config = dict(
    norm_place='pre',
    bias='none',
    init_std_qkv=0.0688,
    schedule='wsd',
    decay_fraction=0.78,
    steps=3467,
)
Each number is 128 + 24 x the weight over its row's rms, rounded and kept within 0 to 255. Layers, rows and columns count from 0. Numbers have three digits each. The size before them is the row's rms in percent of the matrix's.

# layer 4 MLP down (transposed), 256x96, rms 0.251, rows 89-137, columns 0-95
100:122131148148103128132106162160160122138123138122139125145142109151132117104167109111167127159119106175129148138100152117118101138146138099132112128124138085124106138171078144118081167082140095113118159133147165148105100125145115128029139124103121129139122079145108133129117095105141115141
099:104120130182116082112121143143148134122098154131084135109115119116099122131163101179125082110159122110149101129106104117140146141142106156098114130144149081107123090068146155123142103168150134102143102168131114147138114128151115097125114146139138123083103110146085114147095171139126147163
094:145137179112145116085177177164165114133103105101122128112111161138134116067125138156130136081082135102151125190156149112121130118146108131127134116115121135082128116145128132138157151124094157124115120142151169112138119098089164102113126114165115156104107122129163111107087144118127137119
094:084129096092103108121113118103163133142148110145127147158088147158088129119168115111110141148137099151126153108088160122134108109126139107107144096149131124116133111076121112134198135126121104158106154131150118094116130092162143150133058127115147135121168149144141180147124109159140134112
097:123108134129125129160138136142151151092183181133136111134173137087141129149119145120124136129149173167139153106163089138115150142129149147121157162103143151115144125097105102174113081111178100126145134167130153107168163107099142110153141110117098138138103123126135151182116131125142164103
098:115141095145125177125121142162126108177126102120115120153099079082106127121098116120107173149079100142092138118156156129139133107116132125130165155138136116094139074088101116101081139153125133134101149093110150153102118121109165114174151118152150167132140140135128141094120120123139118089
113:146132118104118120147159095122134158115133154074131102118152104122144139125137094119097117104113157112167170121174101114088117103107170093139155140141120162115118136116116158081088124143126097117164130076124109139141132142130079136118140163151150130127111171124119150105183152114132135173
087:079071115129083161119120131086224060118164119107102129121141163140124140109123124155092148127159098149104126147147135133130127116105101114136119130106136143130101135103131122128135118157138152099126106113129113132137146142118123116131147146135090127112104149164132182139161101105117145098
092:128118109144148128120131110137121129132130174102110101138122198173128113157121104094114152128141112144145140145113122080110153124121170132157119130115172138098105153137200127086132122146131156117104085135087112138157056132132168122095122109122155129114148164116148151147137107144112137126
101:162121070161153135137104077149102118157084127153123094089150096135114110155092097103143121107115120149126132093076122118139093153116124091130188100119143096096133129144142095144128123153120143125108159144109126102090122137105103132115166118148128114151116130146126159084113143097109147153
098:128132114148137140139163095135104108168182116088112134111143121166134141140140141114119168114139150136128175107113150116131136124110157145150171089088082129133131097121128085140138163114099168087091145134126152116074143149113085144122133179139087122110099148144104127133103174129125137128
094:123119181160098076157101186166122145118118144172126171101120162112132125134110102121140116142127139148176115118118107132131133109108108135142155158143143124136160100141114154154157140136080167135104155113140123163164112125155077119117092143124096123119105081114102100140121142133090150128
105:139183160156111092115136109125127117161119139112122080110173111145095114103065126161164106114102105120143147096148107104109092132125129108114082106085147122133131184119145147128106096098111134101131106111140149146132151077123121117112106152113140130134136109149156180106133121133086135140
098:119104138158090148140139080123145198080124129103115137158103119123103116104147139145126112156148153158121118118136156141110078119109088119131134081147136090134099129107111142153086108154121129109159124153103112154127089122125131111151126167126095188103140117148131139147138085166155148130
099:111121142109172130178124130131143109082135124122143153117152095110121123111153119144147122155113176146147113098121154166138114130127150113136156119103155075113129119120153127139106175146075129105124083104123135129109101083068120155149118135164151078110123127114113158115151146071136124106
102:108139131135157122148104131106143125146133164135125067095124135102165149123150137115111154114136160086135136093158154133149159134155124130168121145112110148156161174163116120163145110146155088129132139103085118102167172178092106089162119144140134109146118116133133131110147166109084142150
089:189198094092193082088143114141023227125113125125124115124103120108131138128122133126131121123117142117126131131142119118116131107119150140124145143142132132140155107117117124137148107130125136127123161152130134143132124113136123139096129106134138156119131124113140091134141142129134123147
106:154136134140123161102157160163146128121150135089151145129126169108150144106143134095138120133127163173163117126118111105100119133130150114129123123065122142135122101121196131136128100146092113112156169110142115140103129175095155120136106146168127155153180105103115169093113105110107092122
116:141148131136110085164102131149152124120101116106139149117133134072162111161135144148166135115094124139107138144121144105155107178131119136106148087092133151126121132150092165109145086121126076114100119125072123132168106112151101087158136133147112158141083127166148113132140118129114099175
092:117084143097110112118137132130091126113151114134092141156113172151151124102137138169117089193153121147112141124107160170151106104143133131146097130144132143139125143119067123120181141147151129096097083161116121124116104156166127124076150112170149111119135150102128131094159110130146115124
105:129166150177124151159137158098131136126129145119128144158140166133144144123111088127136086132139110136103131118142148113091110133089126172104153148147131141107173164174093153111115138133135154106121133139159106176148104103116141163119102076124073106131116122154157122147110133167135179146
093:119142153102123149143123151175128162148155091136170115155096123155138135117084140152126141135150127131107151129125133130144124139117117142150108135122123124147108155208093168132097136070146087121086148088101162110095096131151128104093144147119125151167123083115145131117120121129159102157
095:146143132158126144126195109117143143130134147129111122142136097142163120120101100149131093114092157091157078143118137097126139114092129118147129111154095120121101111112103133112117153107144120164109187127115109148096124094125107154090100146176166133150106128103071151139082143140148129158
097:142150146130151125116158130066141130120108103130115099137155137144098157142169148127113142137174129108099081123135171104109132136099134137139143087121122114156140108132118120108192079148158103133177163143173132109120081175141158110120091127118104132124154156136114120135111146128114159094
100:105123139120121129111089142155107131146107122111093156077127119109139157123107083131108181117075132134126169152135150125087143135144153145125154100079145097154136124134134119119101106145091134144141166105146151124119155186115092111082128110184111127106123127095099134141129089115142122161
098:138096126120126091135074128145118125163128122111105109086104141152134097110123123128157118140184126111127139112114094097124092134134158108179159070167131117086134106121137153088161109131103117105106212156143153109129130134126151153128114155126092121115130152145103137116127143095132110118
081:138137116095136098059134111118112136146170162167142159159123111100113125072150137153122100124170086122141110121137141106099104141120110125110133096131114110138116131174111105095112171117110120145157137164145143126155123161178161093160149138091118100118118140093164128096116147150129131136
106:079144129118105116141110171103150166120108123169120117117120105109138114105121122143145133160118120158130132114113107107166111118158140153084111137174154116151138185138160128138180103095137135114137095127111159149085120116126132126109155177168153129156122088084118170167162145134125112119
099:122114096157071109123150103100115124147090136104094157122165151098154124156159138130137131124109157123121138124153109110153138103107112152160126172122125129126121131098131082164114106091100084118111130138089107131152202107145119128105134126111148122079164135153129107144144148107130168169
093:147142114151105121133119112148078129142113122136156111136137138084128157134130145131129120125096119162077095134162119157111121117190115113133167130111158192132113103118124086114108132114099124172152135163122143179100145078098109139132130152165118166121143127138134114130149173108104158160
088:082107114092117097101167074103152098129161152110130153197145126120135122116152166121111124110112114123100127109119130121133114093124139112070141157112135133117102111159119098138103112154157145170122133132130116110138114119122171132079171114152160142104126151124174129145149143154087126103
105:119118110124145142127135138112114105127150120149117101099128123126155102101149090099098107120146107106144068129107162125104138128138124144123148154088142105124161084167102129138182115113143162144142142164133144107114134165078135197143109112094146137114127100137124127161122080131104138067
101:094121159090145101091128166127127150126085125130131114122087109151148126125101092126123107126119115123134089120067177084125087135136119126163121150119134117171113127127130142130161146118146168109101114127130119141112091117081152113074136147174150160105159132113082167155128110135117115118
100:106142111132136122144133134152132136122159147094168168138164140137150097117127137124192102158080112158095170089144108148111157125146113102128166084091156157135094116127125143112131118115134127147123134121093130106152156125138145147166098140152098098161103156149143082128121122159110115072
102:150088093112096160173124149144097145140146118147111152126095125173091148125178119111119100141101192180123113095127095156118130151151145079124113113128129148120178154143123136113136100120125134129154112131125158137164134154131156085132109113119074105136157154120124113126124118126148156098
102:111148128126167094148158126147136123100148168146173119162150121125154117165137078117122096180099157138139140139173109119091138110103109101200126096108137064149112134149139150116096120155125164131140141127134149157121139152127096176123151133143130151134108115141147136114131166136115122147
105:110133136124132154114136101119128153137150170125114112083120138136136201146104147141130143159127120159147154111125098142150105116142136147131086118133134112089125125159136116095096149179123141101106110150165167137151112147193130077160176153123134165105158132113146120107122110117165106102
105:119138137114158147098133148125137107171130126117135149133166141103158157170081116164145128173141143162120092126080114156124113143124099172118127165119108162158188126140120107133156167117080141170098125129121109129133104134150158117122146118114128160143118117139132110116161128126184087099
105:075119141166141093147119174119076152090130128183103109139113166136161090116119108120172127139152118120119128125108134119145131158099111164154143154149108149107094168149127155105132131071131101137102099130147105129094090115110104129148139156165128106133136093115110107134113107113151103148
101:118161128162119130088075110156144126130147149134168135110118112128153149124140171111116119115086139105152133107169131156167088106148122135126165152101173099090134126124133098115147091136118119150154078145122143146153105107120163174149141124161116104146067121104140130098136131159100127148
102:127132153090099108082097125142095137131115162127129138119140146122144159119080132127123109126105136063114141138115162125114127066138196134135142142130134113131148119152135095156165108191143127137154122155155173134107115108143131157149101097114122123122102117111126164131157158129102177144
105:112156154096134128156179111098134126149153106092083104125157074131094110102090121137118160140130138127151104118123136109169092142156132127153143120178137124144109136140115125108142142152127111116126141136144085115148068087152147138109141135182131076106114134122101148131118126113073105111
097:144123123107100118120133117089106128108133111152119141156123151187123099087095137114112154109072111116125143129143056136153130100130097100125141139121113131138146117120096126133123132126093144095154134169146123128125113070142152074131207145133082127116122105135137132120159131124151092133
099:113123140139109140127147140108114120095112160124114118102179089138145122146138151098139141131112177142122117120142151156138125086102161118148118122100121120129071128165152141171161107134168128126146136158160136116133120111092173141158145156101151083167138114117145105075166124129153112188
103:122100122114141165107086095141152128142113114136131146097136131112140118150130154100158140109089132118107095152172142137106133104103129131120115144155138138153138148133134080136140137183151068119123113122149127130120192126114151109168080148136109127153088120153103155163087156123087167158
105:094111133165094085141172180116118124125121112120116127145139129115101161156112184155145127158137158147149089135135107145138128124114137121155091134135172166120133147108086131107139115145154084101142118169173124112099113135101111146115148094128133088168145088101086126139149148149145109141
108:107126097134114112145171106099129155153115098106114099094107172122159056131150126140107123143170115140140112119099168096131130120149156138143132096119165093118129161143150126148102124122060104133115154119138133142128129115117110097135122161167090126172132103100164115100111092147145138150
108:103135160116117135103178160167133124171151143170144144129099147149133161163127096123100152136152119127168096148111144149176100127113131100133142101118076102130132123109137113112134107122144134075152115112121106100153147115143136079119104131140124142119115150072108153078103123148122076137
105:157164140140113127155118161160130136135137115089130121100169101124106181111084128180145101142149121159119141106089158160115141121116133151150111139119171145138138153166164138113083111160107117115137156140097135117114112085117096155151121114101108134171137139064108112144128159131140148142
# layer 4 MLP gate, 256x96, rms 0.231, rows 90-137, columns 0-95
089:111157093185144136115152168088149131136092112089114122108148128164107163168130140139082164108186174155112114146133136146102164116122102109105145104154122144124170101116149147130127160103124154119112114106103123085145142128106145142133117111073139135140145152148107122102155118114125135093
101:122125158087114179135129162131137176115139126096131121125101120144113176122154136141100119089120155115143102136133114092156148144095139113092101113115140094135088144125142102126157154113147171130091139149160157119176116129109128119155123182111181111185144107133168111132156125102137125121
100:142098117137098101120168165125139197125117112109134151100099123137150122161113111147124105129145103084118113136115158121188169139163028111159101138127155152107140147121140100126104142107108139127138142114119106122133150145110136096126125148146097115182132134136136133143155150126113113118
101:083140117097112173100080103138106134127122131110110144178150113152107137106143187114095140141109156113128122108121133088152080129112136103169165105110099159127146114102141113174133149108157126146096179103165142135135122108116142146128154131159114146154111122097122141154161114097108109151
099:114111112126166164164123128103138148095133119109106127081145148168109171164135142132141171127138138144161145138106149102114133179153092133118114128064113116156073144145147129117128152159119128105129149111138089087153131136131142161124086129134114084117120093127168110143110141157149125169
102:095134153139155107095123088139115100099110148167114150111129146097136097153088124111113151135139150132101099103135104113143129189169060119097148091158167092122099117145120103128159128162123127147094109119088106120129090122140159121130132110111097160115130137155116094145108112107147106109
123:116103118160098183138113126101212079100133115109113120092112148153122152132122144158083159130128143151122122152145109139135137118115116141149119117092137151126122148105161152131165102121124107112139115121115094131131165131069123114130135142136084143099119140163122205143145112127136118102
101:133135134158142099166142161112152166125088150123116157120118140126125078138102081125116113111167151122140143093088090138086156115142114145139155092106138133159101176168171143111113124155116122135134156152086150129116124147136178146124192095113111113142127130121142154131128135104125118088
107:087098113145157157174158122110141151132150133103126135117170105126113159142126134159072097146119113153140153098136149123130131141116150112125116099158115165129131136122092157102120117112118161090170117107142089138107135179138219138149171151109151144168125129110130115125134126107110122120
102:135122134094119114141151123132130153143143085109156133184106129104162138148092148096108168151132137114152140142123077183099133133094132110101166123126144179087146117137150141091120148110088163124132133133129120134104113141106115106167087137110120109149120115154099184135113125103154164162
092:129149151190165106163152136105142122103084122130093125065140141080127140146137120106149146134147099128116181128090136110082084118149118114117104121109098170108145145156141139116115145157135083147135113115158144156117158157136150133146142162104127138122113081124123101123140103098122156111
098:114122126132146118118142162162101134100107100170106157140133135148129152167163083060121173118104146147129099181141134146138133082141157139118125104116109176166116176151144119114122148143090153153127116097121108119108110137144143116101113123156130114174122119114090153130142151121105161103
092:098091165143139121111162144087147162076122120097122119136130167109139139141098115106136149110126119156123112101093132109163116154105109145115118104149159117136125057136114105119122141158125181131142123047144117101141133110111136135123131163129080134130162106153115109149150129100150138095
097:083100132109139106112058140102157137169137105105124125165107136110158120131130119096095071121134135113082098143113112121124127107132145169129134126148157132143136152139160108188109141156106106159139102106144148155178099142114126131146163125112105137082129111125140118085082128125102135136
110:124113142086125138119163117092096101131135104145089149136148121118113137120125080112110142105147128117147136135159130112101096149124151133096095128125165074074112103122176126157149129079103139144113105083116106115103104104116152137106135166096122109109147089094155090156160129113144104157
128:180179084080196088102144116093084180114101154087126127093120132132104133119141147102099125129089137118104136152140120179134117121113156153145132113136120138112144100113169118155163128126143126128155122154133135143128166096097109117113137134120128141094153145132116113166136155124138114117
103:160132099112102153133133126123111133113096122144123112132143137121067138126110106156139125138085125151130145146135118105160128109160115163151145139111144141142074163123118089141097115132112087154099103155091122110111131088123159096147103137092146083080148125108104083179093138093146103146
108:143123133139119137188110081139133111152097102121172148099111147106128116151147084059150132121068106096113122107147090112088149147121166101122089102125110110134118134139151128161123136128106150117101113143114120149135136137140113112127154116124168127161108115115170131119141193121092116128
098:139167111108174160179117097104170100139144144115106159140157150125128112101142156138120137155113143155097162086149148121149180067152119126124135120122095145112154143140108127116121170143126127107106104133104133134094140067115162150125106091110132127134123156157091132117100158110107110150
099:106122104150173132153105156117119109095143120135131162146127113094137117170118099068143145093123106107150174101134155142132155100110134149130136120118152176143129110140160136122133147162138104097129131074149123147124102121135141165109138166126182124107150149085139094118120125089090095092
093:086126165166102163164124150118154082151123082139145135137136135171149110127124084141128137134133141158095146152120143140141110149153139115167108122136130152145128154178107147105076156097123076113126145092153156103105082139124146116154117130130132108158113102158094100160117106109136119159
098:153126106132143132140139147101178122151132129130108152153139114137164112098107103159153131127089157142187079147154104133136099161108161109161135127146140103125083089102124115172130126106128081156128140147078125136133129125155108162117111158107152128147097180167085147135134134112140107137
094:131135134161119126148128140132074100125114114145126136130141075154125132087122138149094144129117099115109078103130111116123091122076134096145132118130080108170148093099145116149139193117161127105155095126110158093161129132112110116120110100134117164119126131103111123083159099089093132102
101:095129148143154170144166085106138157179121144084145121131118089114177128120138140120122120169122109103118148130116153087111150152165132137129129121129118105128172140127150128117112146181124130120131129157116095147185162142145109116132169116145136074147098123114151179141135124088088142124
098:135069121098132128136102118132089129135147128157103120166159122104126106091085132137104080115093143134167129110159111131152097107110114133104152141158146178118166148107143140112140105157125088130156092132146165146077102129116148130149127119172154129104136116108170124122094089118161149123
086:138143131111132158100104160130142147131095123154102146157118148150123119115108120140134093118122127141113107099093144123078086112142110117095097111124141153138105075123120079123095178115107151165113070165112141106118134126123142138074079142132120078113163161099116128148102100145140132131
102:120114126151136092132094134109113131136144131141146136129156158091126145118096102133117131150117144153091083115113124147108148108129144138120118101157113067143141138146119129143099164146115140109087109151107143137099127068078162107115110082147139175122143099095149168168109127104158074112
097:134137127121115133129157089152142124155101108107128118108104137106120092126167149141105123169119114138132108128182131136131116158147139172118150146101125167154121096123104092156080106121110145117109130124108188137123154119135128083125116086153088173132153134132123143143156098176180170106
097:155147168148149130149115147090105096134136136118170143171122116117131143166146104108105102131169184123138130118114151153139081161112127121122133134133118144148124135147126121149131197135141133133129160140126150104132118133127130103174191142135127142072123159140155137145168061097137124143
086:139153169154098106179114129113110125120131157109137133139138068136121128140109112084102154142155155147104150130106141144146113104142111115126160130154132144159127126181151120159179126096111136117141123150166142136117121170139128130135152159136087178112127080093110117118150178098130175112
110:117074127104174124143152103166134136149133158118085149149113127131152161101124125111136140126112137124163132121161134088101151145115108121104110137116103133060124102125148114126130116118108128153119142147069143147144093114084139166157116139130155146178141149105185148127102138144183139111
093:125131056122115151098114152148125152105131153158135138114123167142105150109108122137117176160138135135120081154154100145149163133130146078136136095112112128099159151093122127146091106144096159090116121184158143112106104123139097135142112126087089124113091096159111148121122095118125116143
099:142104142140107132088120108131097113145134094156109098131104072099099177117162124113090143100091146123149138113150095097133116133138108179139117185147136134111132138116108169133103146113134097121128106138126161149131087145074110119101112136146110100089130125099134151114144171085102112117
104:110137116101141118097153141107144126135070083109134118127138090144115123105099148118122105105124150167144128094097115134085180084153134096164113133142103147172124180162116168146078117148097118139136144140116114134107168156141122141153107128111148128105138117118179132127148115152151101093
092:145101106081138112165071151091098130134102119139111106139119157100133138099109145111118147120136123141125089091103134145120115140122141142107143087150142104120077184151151131110100136129118098117119106116100181104150117080137152108122090101091155126118156107162148117150119147109125161087
097:067164120138114098118121127111108101105155099137111129088160114113112181160133094131094069139131103113096114125137132115141119128131149117165120144138119102119149105123142145127097160174099101138100126147120080140143099136096147073162121142141152144132128174084118159132115145144123114158
109:127112170160142115111103181066093106102110124125167125138095108130132129162105105124121137133144119125158101138086137148121127118127112104155161137122182156121126134110122082133115152146157127135130088158163133074135132146117143152119152108142133087165120128140187141166141146147159133164
104:114089132167100121102153152102148118114139152108130099114098126115120118121162151083129113074151133143084124120094170127109112157125145121112150118132106122101092083159142174151151171134139138123140104123135132110095135126149139159141125137077172143118097177110090107119098124108167099117
104:169124137100129136141111169103115111152091134147164118156128092109132101163083123112121143132113096160126132115142147129114142138138166088113118157128160171142159148106132110133064121111137117164086112090164118116076140085152107074138136141120155118124151129142133092131152135122094101145
098:111135176106133113138086079085166136157082098092134105112114086127102133160121114099120088113133090101117127129120113116148103106143128132143101072133145132131143098115142119141127142128104108128128078110139158120099130150096118126123127155107115124090111108090054168135124146118112105135
099:175127164119126137107129129114140139141114093113152132133125078124136130131122116130134150100064161128156158179176120103135123124155124085116117119120158150105140151142177109159104132135140099143099078118126106127121119163143138111177157100145134081149098164115172087150129127105115140126
102:135118135109153157156108133129122132169121121124121157112158063133109144149141098161101106130170139141127118106125116163078101113071128110106117098130154159092115088108091112110140145136167122136140113062139150143118154126092146125143124108133142146116119126148115070135173107116100150150
101:097144139122143124122095117135170109116110105167108120135082133128144116072115179141114140091104096123142123108133070119149097111150137147180097114166097144137135126149104136106119093122114138143076138111101104143147094133141109156150103149107127160089083149083121150165120126139124120127
103:157131176127118108142092125098138154157169131137129108121087118144104139124110113127078079179165095087097126154112141120109121120100114137136147093131097142133161101110149113132137118096089128152084134107130152103157154151141103106141147130169173101169104162134097108147147120141110126123
102:098159104118128154149147129164088105136095143145094109106125109141152127110137120154159156109105119121148079114158123144114111109146158170116099107161156130091154127157138108129122150181133111137130136162112146133174138147145171112116094096119127106114105128159105110185120161191138127130
111:140144121162111184086123139113090154141167078114101096107121117164112154112122113122123116096090148099072165143129139140098151140122114136138140122127105120171155130110127120129118178115124110133095150099143135136137122116106154102145119134139144129134107118103183149132131119054078128143
103:099131074130149140134102116106134132105120155118111110102130130134152133111118152127132095159137131117101096131115090083094082123141123105133089146141134145136100159111123129150127105215120083157106095122140162135118185126157093125130157138123129100143149155085158103106122093115115150118
108:125129173124085148086089099112135164128114146122117122124140114108117124139143159168100132138136110136143085149130123114134138136143129127112110137157184143155131116074094095073125160095151132187102101091108132109097186110142131159136114110104149127112166096119110101144131151118140117121
# layer 4 MLP up, 256x96, rms 0.246, rows 90-137, columns 0-95
098:148160083137175179122172137100071111156116074146105144133100147163134101167137133168124138129167111127124103125161138113103108093165113149111134112128148140133111136119107086140113122091091136171110126104139132133133131152143122155096105088132096096121158117126157126117141126091143105130
092:171109139098138129081118123146135096104132107099112114118099170177121157078131100120129120099142152126153094151109117124098155092159150127109111153093177113086112127105168120112130128116111099135104122131110119100162117162122123149159128139098145132161175142115117099122151146085138107087
092:100149155097155123112119186175090157076106095123150078085133163123151126112113138110127130129134135130105107124118069133129122117123102157117118152137117117169129169123131134131106143128122129096135133075139155131149161178126121131129134164122090095113140103166111146147151143135101134175
094:126085119141144147119150149150129113109156079130167145089141148133141115130067128103141099105126105092092139152111118131102181175113128169111095126138088111153147136127154155077136174119106109123117092122111107136131122137167115149157120106079132127099150103113147154117095146131147114124
099:134128158115095102130144119136108140148165122099133093155106086115117139165138123155132115135151121167107102129112151110121144146152129093130145102159157109131145137146109173123152129128113143101146122114106173116104105141150085182140135154127114126093105116171121150201121179070147139142
117:135157089101118177194130142115113128126152153118110132129149094195121140116173100124110149154101093117129144160127141117117132126104158120131136169109148148088152126134109120119062112126120113152129133104209141136117158174148122112153144137121117146101133141113141124104141121133135157115
100:157169150115159109113133129161053141156128169151147170136151111115114120100112131107154116140122118111141154131122144087110128127170156103132110140165121115140156145172128142135133138150111119168119114131123154115134078091145122138183125115103140149157134114087101096081115160156123150159
094:132139140106104111168147103080116137142114125165161134143126111138123157102149110119138125123139100106098165102149127132114166117087123110144130133130128130122111121164138081127158076163134076105128136125122126128167146126124147094126154089139099070106115104089066117126107120137064134143
112:144153098172159129152117124125091119169168115141132119132138125150151118152118145130110112175177118125136187132158104138133119108088170126103073131142126154160118118119124130134143193124168118119085124101135154111163139107157181138119158144088122119117122124106136111113135130141148156093
103:113110134083101145133142144132128140140109150134153076136138115142106141126075139103093119161129111149130108143119117106112161119141092131125099116160156141102124096116124131163169120159184121134116098100149117102142120120127146115153093154139180172120175089092143146165104158174124121150
088:137123112123146127130118144104137137070119122124131181138117157140140148149134146119098148110127108133109099122100179159136104101117174129136137135171120106093126123085139119133117103161133074162148093048183119109125146114142096154126092113146159089125123125149142115126108108124097121110
101:139119142132143122104073150139131112157142126125117122113161114153087137097143129112169151144133117105134153148142131140124128093149159114118117127163090140135098095157114117136155135109125105137109115157107107182114159157112101087163106135143177173104057143116126120107120172175098149127
099:098147131113120102142140109129104086184097151126141123115087123104132118200130124134093092139108131126146149176127150086123149121168119144123080175150101131124122147112124162113159124118134104148105140141085148109098140101191131143122090106113140160132114139137140135140122172130103116148
093:150107143159142128152172148110139178118145109183172129128167109157091113170126160154167128122148132124115121142129113140136168167112129137162137125162114109137106128117125132089146109135120116129125128160162112091151134140143140123137161101128133107146103091147119157097092130178081095080
105:137146121154111150117118116182109157164095116115141118108127077132110119122134142143120099141137146148107121141107088104152122075168132124181153087108125142115130141128111094105107132188155146117101139097127150159132132144163124164150093112126126135117145149088119170112117118069126086148
106:083099164117075162140095125098247044130125109125135127110114150140127122109148132123123139150124109131147133115094132139142138126127135150159095145104096137123114132122165112138136141098159125155115090151147144125129111128124125125093139118117126107132124137144115139145110098098124146121
108:092191143086120113123154140114107090121117196129120129136125162140084133102196115131141144100203135128115139110145107155143129145127131121122133103120127157130133100125159129156110096085102127120136153138151142122078111154131178126128152107145131110158121111080126137132132120112112122135
112:133113128095106120135080149143175131135145157190112139156114105130113096166152096137115156111110098072105132131157076126171141143118111171099135118108118116144119108153118110109180117164164123128114117142082147117148125154130122148148103112080148113122146151120152120142094122105112114159
093:149111132162128128067121111134141166149138113107138130077077146148190079125153119102110162127119131152156130151117161136110125107119117120121135130086139179155128101148147138121148097148105120091116111116134115156131116111202132159137119171145101098143162142124103106147105137127120135126
113:101134129122145124133129135078101070091160141104104131099086151101120148174137139117138143100104095148109094114102109144114154119133119120117116155132109089134140093189097134160161166130120130106105106092147133206132151141104118121131139165100118120131094102128127136122089117129143112128
095:115090117112072160133120144143171094161161157123116110135138160147133135144162152147154115135130113138110090176101095119139112143135167096143090151149098111060108131116142090127106115104137112119124127154101147106155139083116163116102122115087092152141120138105148157139106097124143143118
095:135114105128172144138142104140135094111104126108151135180096147140145126094143123139125160143143163129159149109102141110149076116106107139114153049134127136160162138151107117111145137111156127135107121139116145092113103162094144107127137144054149151156130099132093136168135117108102155106
095:127106117131168159132112126133092100171115122160114131082127080124150114081111112145145116141107115122170136111162099152146150112109129127163111110115139137112181123129128091104104126130106164108107092100121166168173114132129097107170139093091113135116125160105175134087120118139145111151
097:134105145163155109122105134140128175131117104084106123094112090130113120109129125127134113104124099097110117194179146112104122124124146113112117147106147122124123122152128149132117125157105101141101115129144214127121142137159113170092136078138145159149089154076117150147093151123135115125
097:147169137151134130169127160143126126160160114123142108132094111108115140171136135138173127182132098081158102108120109087102081173129146140134149098159158143128138109099121127095163116110135115150129138134140141121160112117104151109121161139118115146147154200097103121126109136102109086107
087:134116094117141164142098137113124089108084089161117138110106141127130160138098132120146140141126163146137115171138104127153098084138162188115091132095114130118153161138132113147158163123145109114093119104102139166148193087106118143178132120113103122137148137128183151130123132142122143141
096:114150136109136141085118115152122139121128126093141151090120086118153175093128125094128124087127119144126101160138131107125123134166118128115160094155126086092098128148121160092152173179122128106144161117140124101123094103161088091097117132112110134140119118108146130101135065135160111084
102:110082112098143115132097160144124130090168152150155121148159121151130139144155055114132145131153139178151087177147130134124133139133119110163124093125132099085141146150167149160165145111146131130132129096167112128160103091123152139155118157099138125153161095120143137163124129113105106142
093:110151171124135141123117102170150140075115074147111163109136101118151102112136097125103148108146113099127122137148108135143123143113110107156125147178099106158118136140144129121132094101077110117098112134142147110113162140142138159127091135127115114163128078096083188128157155121173135119
093:135144162133113153174120161157116154129122084123136111097121142133102146196143116114108127133119137136177139125163110124145144109131096132176137141129122127145185143087134146075097130090130113109081123125146115167127147106132140116089137079116070098147107146144106129139110104120144113115
104:111176074143164135165103112113116096128106116115122135138149121106123159117149165090137111106072117149103122132075117122118136132132129150119112110151091081147127150111121083125110109156189112136114128132124122116116105128154127123141124123078153175172146162115109125146122096103140176120
103:091126106154119102115102135141145149125106119130069150135138158127100178094099153108149158162140161125135102149135068161156110118109158101137115102131140126106108153068123129154128123099114151118120157129109119117118110095173128142155118110113109130082130090148121134100080080116147135133
098:096112112129131123174103126171144140120126139119142108074158116141093122118129137161172144140121101147138149122135113145095083143169145123147164117129118100146138137124119120099144130136125182146117182131127140097102129160144105164159112161114130137155123124140099060134130136171139085078
104:134141095147128167178102111110119121132143141145156126159139141110110092116139121131138126128093128151140164114183122139123132182167138127152199132085117131122117114142138115135122152122088108120133093178139161198160117140128171107103096102145125091105160134143113156132130128138116129106
107:127136134119136119147176109119142151106116126107145108136140175114115090126155149101098171170159158090111129108133205142090120105086097108138131136092105105159123136097106134129161106111183150140156133123143134105123139149091147139119143117123115087125115120101107110100156098099152107151
106:115137128123098140129149075132154180133111141122084132167063121157146119129112200134162127134091124151113132144135101092165150137161165128142137122149144138090159168102130142143142091099134158100130153152119131133135078157131121155146142141139122116124131097129118104116112124176120152110
105:146146127124091126131114114108121104074115134125088122104130106100117146137192125093153109134135148116163090108128142116133133132192097139143099143163144173109088189101116119116118120113174160144113151143135138144117166132115161120116125139109107128116110110168175119113108132130179146150
104:134143130116130174157111172153160118099131137095107101112145119110105132129139154056139136098109099133110112104091176163116144144155146081135129115123128133121126073124138120112123136141147122146177080085148113146112167110142159139127162121117145167082142144141131152119102147121142106097
090:130096076147070116119133119151113154134156098111123132125109181155114124143163153126113149145143122117120175160138139125112135128144140151152152098152127114109128072110115164140162177110088108136142165078150124111104115147156170157136096127110120131139129119169112128100161147107167146118
109:110095147125143098132111122098147134151112071121146101142130090134143158150133109135131119182155120109153118158127133117114139116138193120162138117116114132075133105162136129120086135154115093121111169160151155108130120160077136105148135092161130119148089105092128172110139142137091106102
105:109133110147109119151176113170117161167135112163128161159163142141123141136162138128117129097114136135132134131130118117161114124153112124142113128107127155155115133163173116129102152152155125067095122102133100117176100152142122128055160166117132107141124149132160147161133154129117128061
103:093104097134175153125173108150137102133138138174189127138105123107068127128128137102146106108120095122109169132133149129150144137127113145149183181116140088124095103119138115099122113114130153139164161124139102102117131116092105135117157148144117105157123160103142110179112125110130139165
086:104107084105140127128122153140142139124142154177137096135164133139091118119110117145133158153183111125118120125173123132160120142141121135145136116092102085121181122159122170139129077143114145079131160103119108090141138152087124120124113113165129112096178144157149133117145121173165130102
106:094103124172127118148127131109133153131126144106141141073165160124131163114128112134139131110106110138161139117089117145104152085150177098157072115169120109144145142155157124080142152120112123166119119123119135162169135148105165141119119145114125176160113142165179106108095152121130117141
110:124109165123119077102089128120154149101140115171139094156110151184111161168118106094123121114142141129156091150135127150145129141167167135179085181152097111087113120146160158127115084136141154127139116132149126117090102138096160156124103112121135108137138133135126133131130140117081125140
109:115137116112128163123137150138114129135096120099101157119131151140130124152148164160135100200140117120071136115133136145052113128112121141136119119107157141118085151128163157094096157122093106162164137148107141132153158103154145126114119150160109101140141154071135154113129117122164146103
107:099130133132109136127140148165108122119133135159149149138111116163082110141153167132115152144135156164113107143134162135119151130117118143127140159115126095108150103163166146101132045070169162099157149101128152120158126115111133162099100120163122110113113084138124144087125164152135146138
101:104121151122098170091092115129130126181098105119125140089140105058127103113151136130126145123133148125142144150146128127114127102138160105144166118087136104139145092119108096107071136157106149131170147133116114142111154125110145107169124086121099149130171162099133135157097105152105117093